From a checkpoint of a small transformer trained on Wikipedia: MLP 2560 GELU, tied embeddings.
Each number is 128 + 24 x the weight over its row's rms, rounded and kept within 0 to 255. Layers, rows and columns count from 0. The size above them is the row's rms in percent of the matrix's.

# layer 2 MLP up, 2560x640, rms 0.0498, rows 2221-2245, columns 576-639
size [ 96  94 103 106  95  89  87 105 111 114 100  92  86  95  95  97 113 103 106  90  88  95 106 120  96]
[[152 130  97 149 139 153 171 128 162 107 107 120 160 144 135 146  99 105 148 153  90  93  92 124 127 126 136 123  87 114 171 136 157 118 142 133 162 124 134 161 104 151 101 130 144 163  89 160 192 139 156 103 118 102 129  67 114 117 158 138 103 118 109 157]
 [124 137 147 150 167 145  89 127 192 133 110 110 131 148 155 119 160 141 117 144 136  99 121 100 118 167 148 115 139 106 140 127 152 133 139 139 166 143 132 103 154 171 131 103 143 147  98 156  94 123 108 110 119 153 171 123 140 108 130 132 110 131 153 141]
 [ 88 105 121 144 151 129 115 125 127 112 108 123 139 139 162 159 119 158 167 166 158 147 143 139 100 123 144 141  91 144 104 132 127 118 151 127 124 138 111 155 134 113 160 110 107 124 161 108 123 148 108 153 181 100 111 148 109 131 100 149  88 126 127 140]
 [170 119 126 152  98 155 142 113 152 153  91 131 172 139  99 137 134  79 165 127 184 149 106 154 150 112 157  96 126 112 192 127  87 146 125 110 151  87 149 128 134 182 143 143 153 123 114 131 128 156 111  97 114 152 127 163 159 131 123 186 119 105 146 120]
 [142 154 110 151 118 131 128 113 145 112  89 103  75 150 135 125 149 111 167 154  98 124 130 127 100 112 126 121 142  99 111 158 151 143 138 111 121 145 134 207 137 167 111 154 129 113 130 113 138 141 106 169 116 117 144  97  79 136 134  91 144 126 116 119]
 [108 135 135 187 143 125 158 110 152 155 122 106 133 157 102 126 144 139  60 140 197 135 115 123 102  73 155 115 121 156 131 135 116 103 113 153  95 112  98 156 159 204 140 127 106 175 146  79 108 146 148 135 119 106 119 124 140 132 121 141 137 129 130 163]
 [109 116 163  70 126 122 101 154 121 120 147  96 131 111 106 136 141 128 154 151 106 140 131 151 120 109 103 102 136 103 116 108 104 102  99 117 118  74  88 112 110 112 132 133 129 115 145 146 135 140 139 103 151 116 112 157 112 118 139 106 129 125 121  91]
 [ 92 137 147 153 128 105 149 115 131 119 119 152 102 123 127 137 160 162 157 126 127 148  82 119 148 128 124 112 134 117 115 154 116 139 125 101 169 109  82  91 149 100 136 129 135 130 140 128  97  90 145 140 123 125 120 168 157 100 111 149 121 110 141 129]
 [135 127 123 106 140 141 120 142 104 104 149 158 102  93 125 109 135 132 114 132 125 158 137  98 162  89 128 126 104 108 117 174 149 172 114 103  57 104 164 136 133 119 119 104 107 112  86 127 101 108 129 116 114 109 121 150 139 100 134 151 125 105 142 136]
 [136 112 115 134 125 120 134  89  96 120 115  99 106 133 139 132 109 123 132 133 126 144 121 138 162 138 136 122 142 160 156 132 103 148 124 120 149 157 131  72  91 134  77  89 133 116 116  90 100 134 143 121 114 116 102 143 209 117 135 121 116 126 125 107]
 [123 122 173 146  89  97 167 155 115 143 104 107  93  95  97 133  69  89 129 130 124 115 133 116  97 121 115 160 171  93  96  92 113 123 136 142 111  66 150 105 108 188 131 105 163 103 113  97 125 137 127 113 134 138 172 126 138 154 149 109 171 109 133 175]
 [114 170 158 109 102 127 128 109 159 169 146 140 114 118  69 105 178 115 129 128 131  84 120 123 141  98 132 178 169 147 146 183 159 114  85 133 138 138 162 145 123 132 120 132 128 125 144 142 137 121 126 109 112 149 166 131 107 126 109 111 145  90 148 168]
 [143 133  81 159 113 118 112  88  98 128 138 127 101 140 100  92 142 120 140 130  97 115 147 141 163 121 134 111 105  68 129 160  97 150 119 103 178 129 172 166 117 133 155 138 101 119 126 107 102 131 118  90 105 132 159 114 127  58 135 129 135 109 153 162]
 [142 125 157 119 162 157 149 154 170  93 139 120  84 129 108 117 111 120 112 144 141 164 117 138 167 110  84  89  85  79 167 110 107 142 124 138 123 103 110 134 126 106 143  87 103 132  94 157 114 128  96 125 143 120  99 135 111 153 155 104 111 131 132 119]
 [125 130 127 153 105 139 100 116 116 145 151 123 106 105 114  89 125 133 130 101 110 156 122 121 126 137 162  74 163 131 136 116 162 124 146 120 140 105 122 107 119 136 155 157 182 113 125 149 124 130 104 145 112 160 115 149 148 103 106 123 130 114 139  82]
 [137 124 172  64 108 139 125 117 135  92 154  77 145 117 113 150 139 116 150  99 144 127 122 154 104 123 170 140 103 104 119 113 107 129 123 109 126 182 123 110 108 118 156 130 105 109 140 133 107 142 168  93 100 133 138 160 128 168  76 124 106 105 135 114]
 [114 119 126 145 126 129  78 107 123  79  99 169 125 106 103 105 111  75 141 177 114 121 121 133 116  82  98 132 144 111 177 122 127 129  99 129 152 151 135 135 149  97 107 114 118 117 141 166 159 106 138 122 129 129  96 105 138 117 165 136  99 124 132 131]
 [138 112 136 136 122 112 159 113 152 143 139 148 152 140 130 171 122 152  99 134 134 159 146 122 119 121  92 132 106 160 139 110 126 145 144 133 157 163 197 137 107 153 125 156 128 152 127 165 126 147  99 153 122 131 128  95 173 117 113 145 168  94 166 114]
 [ 92 114 116 110 165 137 151 130 102 137 122 105 111 153 153 108 145 101 117  92  93 123 132 105 138 171 136 146 108 125 152 135 141 127 110 120 120 130 167 167 138 123 131 106 111 116  99 132 122 100 148 110  96 127 132 105 104 156 116 151 169 142 137 127]
 [103 149 111 150  97 154 104 127 126 119 177 123  65 103 152  92 154 111  81 140  77 146 157 133 150  98  94  86 104 147 162 113 138 109 109  94 147 146 124 143  75 145 154 123 137 156 122 180 122 123 142 162 149 151 105  89  86 133 150 127 142 141 100 132]
 [135  83 145 111 129  71  99 151 141 135 161 123 123 103 108 122 140 156 133 127 175 113 148 111 126 141 113  95 106 110 132 121  53 134  97 114 126 136 147 113 113  99 118 124  74 126 179 161 126 112 138 218 125 130 179 149  90 121 142 148 120 143 136 166]
 [111 112 146 166 160 164 123 109 144 123 134 162  95 103 112 109 138 111 107 171 119 155 111 129 153 119 118 131 180 159 144 131 140 121 142 107 147 139 140 182 115 118  95 127 113 156 114 108 147 116 136 123 102  92 151 120 145 129 195  78 120 155 104 178]
 [125 122 121 156  92 138 146 148 100 135 143 109 146 124 139 164 108 128  97 145  93 104 117 123 111 142 117 131 157 131 162 138 115 206 150 102 146 132 158 139 119 154 138  98 118 121  97 118 120  86 127 152 196 112 154 112 110  75 124 123 113  93 124 127]
 [126 125 135 111 106 107  74 135 143 134 172 164 134 139 151 136  98 132 119 120 149 117  72 124 143 123 101 119 105 110 110 116 144 144  66 121 145 122 118 115 115  66 159 152 177 112 127 104 122 100 153  81 106  81  94 118 127 158 136 129 114 121 135 114]
 [152 150 128 108 131 109 126 160 178  95 137 115  97 130 105 148 139  92 122 164  88 114 104 111 148 107 120 159 145 138 114 142  92 134 133  86 163 132 129  86 111 117  96 120 130 187 105 109 144 114 137 202  88 135 105 101 112 143 114 135 136 102 137 116]]
# layer 2 MLP down (transposed), 2560x640, rms 0.0459, rows 2221-2244, columns 576-639
size [ 98  95 100  98 101  98  96 102 102 102 103  93  98 106  99 104  99 103 103  96  97  98 104 109]
[[148 118 143 128 149  76 100  98  52 117 156  95 143 143 124 166 134 107 154  85 161 122 101 132 110 105 128 167 156 122 102 141 193 143 131 129 106 121 116  90 144 146 101 118 164 109 114 124 119 123  87 142 137 123 143 139 124 112 154 129 147 174 121 126]
 [135 129 136 130 101 132  91 180 118 134 132 104 180 142 141 120 124 133 149 144 105 167 129 144 103 109 189  98 131 129 132 157 138 115 111 146 109 168 146 137 118 105 179 153 145 148 105 129  91 137 129 118 154  77 100 112 136 149 147 162 101  92 130 105]
 [134 160 117 155 137 146 100 115 127 132 147 102 126 175 122 142 101 147 100 119 149 129 145  89 126 139 138  93 123 152 114 140 165 140 141 114 131 132  54 142 162 136 134 124 128 181 117 135  99 120 114 169 153  91 101 133 127 136 118 146 124 154 113 135]
 [ 67  82 105 152  78 129 158 109 132 168  95 128  94 123 109  93  83 117 150 103  88 151 107 135  58 111 153 175 129 139 171 109 133 159 119 108  88 144 114 121 194 138 158  79 135 145 111 116 141 161 136 138  99 120 161 115 157 123 151 137 127 137 138 127]
 [161 119 150  78 106 114 133 127 146 114 151 100 138 120 104 118 140 134 152  98 151 101 106 100  87 145 137  96 124  92  93 128 123 133 148  79  94 152 114 148 148  66 117 163 135  78 156 124 150 149 133  60 144 132 125 166 156 123 148 168 120 132 172  89]
 [138  77 157 126 107 135 129 133 144 113 143 136 117 119 145 155 129  69 133 154 117 131  65 124 149 127 150 116 129 124 184 125 123 132 146 165 173 106 135 126  88 188 158 111 101 134 123 136 162 119 120 138 162 155 116 139 154 125 179 125 119 100 134 114]
 [146 106  98 116 141  98 157 136 104 121 102 129 115 113 128 123 162 165 126 140 135 104 145 139 126 140  77 148  69 118 133 115 130  93 153  89 137 128 112  74 134 163 138  95 119 125  88  96 150 146 133 103 180 140 135 110  98 132 122 135 135 153 117 137]
 [137 132 135 129 119 120 110 105 118  70 129 113 109 119 152 147 132 133 167  97 114 164 135 130 105 137 114 150 147 149  75  92 159 140 140  93  83 152 133 100 105 121 126 142 157 118 102 109 138 172 155 105 138 139 109 130 122 127 119 130 131 109 129 101]
 [126  64  92 120  96 115 149 127 169 172 113 110 113 130 126 116 174 196 143 106 146 122 127 137 133 130 178 143 104 134  94  74 137 153  95 147 133  52 124 110 120 137 176 128 132 114  97 117 172 129 129 120 115 125 111 110  82 134 142 155 129 118 122 123]
 [108 105 164 102 130 116 127 107 165 110 109 133  99 143 129 153 113 129 149 113 145 128 152 132 149 106 140 120 101 135 161 159 149 129 125 125 126 132 104 107 171 137 133 116 117 127 120  71 120 127 131 162 139 138 144 148 141 123 105 108 102 116 126  87]
 [ 97 161 146 151 130 137 107 135 128 177 159 103 109 140 158 102 163 162 118 128 124 155 110 133 107 116  94  66  94 107 126 127 129 157 127 104 108 130 116 190 136  94 117 148 142 129 135 141 150 134  97 101  85  93 128 131 108 132 102 143 115 151  81 130]
 [ 89 132 123 142 115 146 117 152 100 140  93 155 153 192 116 117 104 133 169 128 140 157 162 152  93 159 107 112 160 148 118 128 110 132 148 153 123 110 111 125  85 119 118 144 136  94  85 130 180 121 165 115 103 172  81 174 131 121 125 113 153 162 121 108]
 [132 120 105 122 143 124 114 101 138  99 142 151  93 148 147 137 121 121 132 150 125 170 108 155 129 168 117 127 115 167 116 148 163 138 134 131 130 100  88 126 112 118  86 131 151 150 108 134 157 120 147 146 134 142 130 123 128 133 130 150 142 142 164 126]
 [130 142 123 122 110 123  92  84 156 144 118 115 115 114  62 113 119 128 111 129  79 131 140 180  98 163 117 108 149  92 133 103 147 121 130 142 126  91 151 127 148  96 132 122 165 158 138  99 160 129 142  92 156 103 113  94 139 161 102 176 153 110 113 104]
 [192 129 141 149 125 148 128 158  78 126 107 157 101 111 127 121 124 120 149 126 134 130 126 105 138  73 103 128 125 150 135 120 120 110 168 122 165 167 120  86  92 133  97 165 147 103 148 141 130  84 124 139 124 158 191 150 151 137 110 142 108  95 131 141]
 [134 123 188 148 158 109 106 136 179 108 105 123 112 157 156 139 127 191 134 158  77 121 148 125 151 122 152 171 133 112 164 146 150  94 163 144  85 116 147 132 134 133 110 149 152 106 126 149 106 129 138 121 149 164 101 119 100 138 102 142 123  74 194 120]
 [105 145 160 107 120 159 133 162 151 112 136  71 164 154 142  81 150 127 111 150  86  92 146 128 126  98 132 140 117 144 143 161 113 123 118 104 111  98 129 109 154 131 154  92 130 132 122 146 146 119 157 122 116  93 144 157 131 139 104 119 108 157 132 157]
 [126 169 137 149 172 162  87 160 121 109 119 131 105 141 117 154 145 145 103 129 126 132 139 113 147 122  91 137 157 122 112  83 175  77 140 136 121 100 140 121 174 141  92 160 125 122 147 148 149 102 144 139 142 134 133 130 158 138 121 146 116 131 118 164]
 [ 85 135 131  64 117 139 145 147 114 150 109 146 129 125 121 124 144 135 121  98 122 116 109 130 121 134 129 118 109 120 117 136 128 105 152 118 158 179 152 126 152 138 185 134  45 119 123 155 147 177 139 172 146 172 108 116 144 145 134 123 155 134 103 133]
 [142 106  93 105 127 140 127 162 111 121 107 131 134 146 113 107 117 116 126 147 130 160 135 141  55 142 163 119  81 143 113 113 175 109 133 131 134 157 122 138 130 126  89  89 137 139 132 100 110 153 184 136  94 135 145 131 148  90 127 124 155  90 163 123]
 [158 136 103 117 147 139 152 137 131 131 103 125 113 123 143 138 121 128 134  87 117  66 154 172 135 128 109 131 145  97  94 112 109 152  97 119 149 112 108 149 139 146 119 135 171  91 116 104 138 147 145 170 131 122 108 137 109 174 152 145 140 138 128 137]
 [135  85 164 109 127 156 142 122 128 155 147 132 154 110 119  84 140 146 177 129 132 185 113 125  96 136 123 144 114 164 159 113 102 126  82  90 116 144 135 108 144  90 144 108  79 131 146 135 153 105 159 147 121 160  81 117 117 129 106 124 152  95 126 101]
 [133 133 123 123 155 134 134 166 144 116 105 123 150 170 153 112  68 109 177 140 177 130 106 142 138 150 119 134  62 172 109 128 128 129 103 143 142 113 128 123  84 104 142 138 146 126 168 133 183 113 162 109 125 148  96 151 114 147 159  92 150 105 159  92]
 [160 120 157 102 162 159 145 116 132 146 115 126 123 182 118 127 128 121 134 145 101 145 166 150 139 172 116 122 107 137 131 168 120 114  97 104 101 118 140  91  96 105 156 135 131 108 133 128 113 120 166 108 116 149 152 139 167 121 171 137 129 118 141 155]]